config = dict(
    tie_embeddings=False,
    parallel_block=False,
    init_std_qkv=0.0565,
    beta2=0.99,
    decay_shape='linear',
)
Each number is 500 + 25 x the weight over the matrix's rms, rounded and kept within 0 to 999. Layers, rows and columns count from 0. Numbers have three digits each.

# q: layer 3 attention query, 128x128, rms 0.199, rows 86-95, columns 0-63
# k: layer 3 attention key, 128x128, rms 0.222, rows 86-95, columns 0-63
# v: layer 3 attention value, 128x128, rms 0.0874, rows 64-73, columns 0-63
# o: layer 3 attention output (transposed), 128x128, rms 0.124, rows 64-73, columns 0-63
q86:496506498497514497507491509509521498485488496507503478502496508493501496502500506503503505517504490499511530495508501495513503503513509490490447498501502488506505495512494504494490504502489498
k86:514490504492508505495502503507486495501493498499506501483502499492488537492503501496514503511492489508481507480506497496480494502506494512501501501503500489519508505502511507497524472480517496
q87:506525531509445531524545491494499520547544554451499513537525475517526426528457498453482520481560495451490476556434528525515516515463466530519491448544541530432515440504479503463474548469514537
k87:513516506506488514513511488499504518518518524498502500499539497516485370511464501480487512494566489441502496544492539513501498501457504502506498449557519553376505479499489493474460551483489523
q88:505503503509496513505520498486510491506510517489499508507506480514505481494483508480498508495506505486489461508464521520508512503473493515501544482516505505483500482498496498488482516490510522
k88:503511490499487507497500494504509495501510527499488498506539506516499415522468501500482510520553490461499508528491545530502490499475495495506495449534508536402503479498490499483467543496497513
q89:509513503495496508504504488507509519498513514490487489504512502508513474508469510482502510503521492486501518518469532530498493509487495492504438475523516510465513474509477506481489525491508520
k89:516491502504497509498499488500498512499510532508498506493533505520503441521464505478498512497560496458501495531507526521497491514473486488495496451538514528434519483497480498476480543472506524
q90:514506532530454534534541490494507535524549567443491520542529472524529431521446515448469526483563492440482470570429540523507522521457465521520492440557543532428512442496496504463474551476515527
k90:500506511493492503509502490503509509505513524499499510509544504521506371524470495487491521504561496440496499542494532528504500503452498496505500440543521557387494486489477500477458552489502508
q91:511529530519459523525538489498500523532545562449495510534535480524524442524474517461472519467559492465489483551422538525511519525447474515514486459541531528453506432497490498464457559471508530
k91:504511494503495514500503492503497504511511542492487505496536505511500388521459509490487501502577505445504503538486550530500496513454502500509502436536509551375488474509487488477466555488503523
q92:505500486488506494494492497504518494492494496511503493485496513489513509484495502503494499511494489513521534502519496502503491505509507495496460510498507483519509498505498504508506483508490488
k92:518485504504507499498496506511501506505497492505503512490479498481488552490532503499515499498461494520497508485504475472489484509519500502483497523475496462554503518500516498516524460495510489
q93:484474482488527478480476522502498477476463471533513488475479519483470541476537509542525492511454508544512511460549471458492495488533526478489523540457472455555482529485502497523521456530486468
k93:499486494497503496506507513509499505501494458501503499505474507484499596479532501500507490504434508564497500468508466477498504507526507498501500546457493457599496523486518495521540458513500483
q94:503505520519490509511531499494495512512518526479504508519509483522506449511469510473494514491537504456485466536440523528503518515468482514507529474536521531462512467495485497477476538480513538
k94:493521497504488496498501492500512488486512548498494490499532508516496414521467500504499506499561486450496501527489532525512500499459494494506507440549507550384502473504484492489469553499497515
q95:492488489486517489488495509499489479488476480522508503477475502484482545485521500521505494504469512525496490465559470471497507490516532496494552527494476475539494522489514493508512473512497484
k95:474487495500500490493501518499507482500485460500514489518482508483500608480546499518503497497437511567502502472489454476516512493535501500503512542452479465610493529500512495531533452523492471
v64:493510496514502488506526522486502499501495508471523485519500503486479486496511502487490487534476513503482496495502504472527493483476495519516495484475500479481470468489517479526522495554494527
o64:498503498496486505489487489487493495504498497509489502502502499492506501501504488486493498505494499490498505503532509507484492488507502501511514496496494505512508491504521506490492498495496494
v65:447490512505494454471519477498518473496473514513529455513496501509524515494486466511476510513498499491510496504472502495518528448493512536531499534483482501490457476534505510494504474572457464
o65:506501486511504496524496497506508520495501496495500494523494508508505490496492503499497496496498495504519584519443502522492488502490491492498246494488515508503497515506496496509518511511507498
v66:534474490514505566514519504489492551498518513497538552488487480479465528482459521473571482483526552509502496494527492474426478566544459500475523451531510472504527535478494472474514505424558519
o66:512476533506499504480503502495499488498498502454516519516500487487503500506531510511497509465503485487465422493340519505520525517497497500515738497518506505493496483498508501496496510499509501
v67:474529485489496410499471487499535476475477474502432446510504524519527469508496459541415510543453463509499498483507516496611505444464515473563451528493484538495480470515472482539495497539465541
o67:497499464483542522514501508510473499479485480582501481473497508480505513514483513463509502533473512501528573493702469481477492512501505498456351504483490487490501509495491494484482507519486490
v68:445481485502501500472480494482510482494492533515527490527501495516518497490498440482507501509499482509482517508490521482524483461515492565499505484490498473478456518506521509508523492526489514
o68:504495498507487515485518499487472528496511482508495491524483494483516492508498488502495503508514491484510492494493490522488481499507519473505469507490498516514507504497508511480523506509521506
v69:542469529484492519525495530532477537530517503512486499474500514473477504501507492483505494499502498490548521486497515522450490526510512473515519471497535494504520501532475526474528476469520508
o69:481513506486500497509486490504536476489488509472526527453514506542481485499477522524495481473482491531476482503545495503535525483493509521500522515502511503491509525472528500479496497504467506
v70:516500516497500517499537489535517525493495506525562518480504493479470544483506505500567511469536519513519523511490491492452486497547478525412510486503482479520513536497475525464513484482500469
o70:500489520533486505498498496488521524513500519453502520541496495521512478505528502517487504464524476493486443515328520497507514520503498503538564491511513504505497491507514492507508502501514504
v71:479500528505485445534488489477521449514474539493506463542468508501554523489519476506467498510455514487522525510478496513536540441516497518499476504491492517506471511545506498513530509586449487
o71:499503497482503504469502491518513521490503491493480489510506524509515485509492497511496492494517473495520612522571501510506477504501515497507213508503498501500493494487499505496509496492510505
v72:484503498506477472491474533471487464523482500513535486505475487514515476556535483509495503516530526479490503503501507505506505491510486537512508490509505520507452496509489508518506468538479531
o72:498513491506501505497493505493494504485506499504490490471509513518497499495501491506497505485483486503511501496524495515485497491485497492495489516489499515510503507513488495487520501507515493
v73:415511484513476464508490479503527464487487477499483466552516475524526473550494472518464502527457517503489481481497518509585526450505503519528476501481508519485430500514494500533484489567480489
o73:520510493477505483482482503477485501498500511516500468494497519480513524480499492502493506513500502485517586507637485508472461487500513467490305503484491507508527508505493505495520502504531488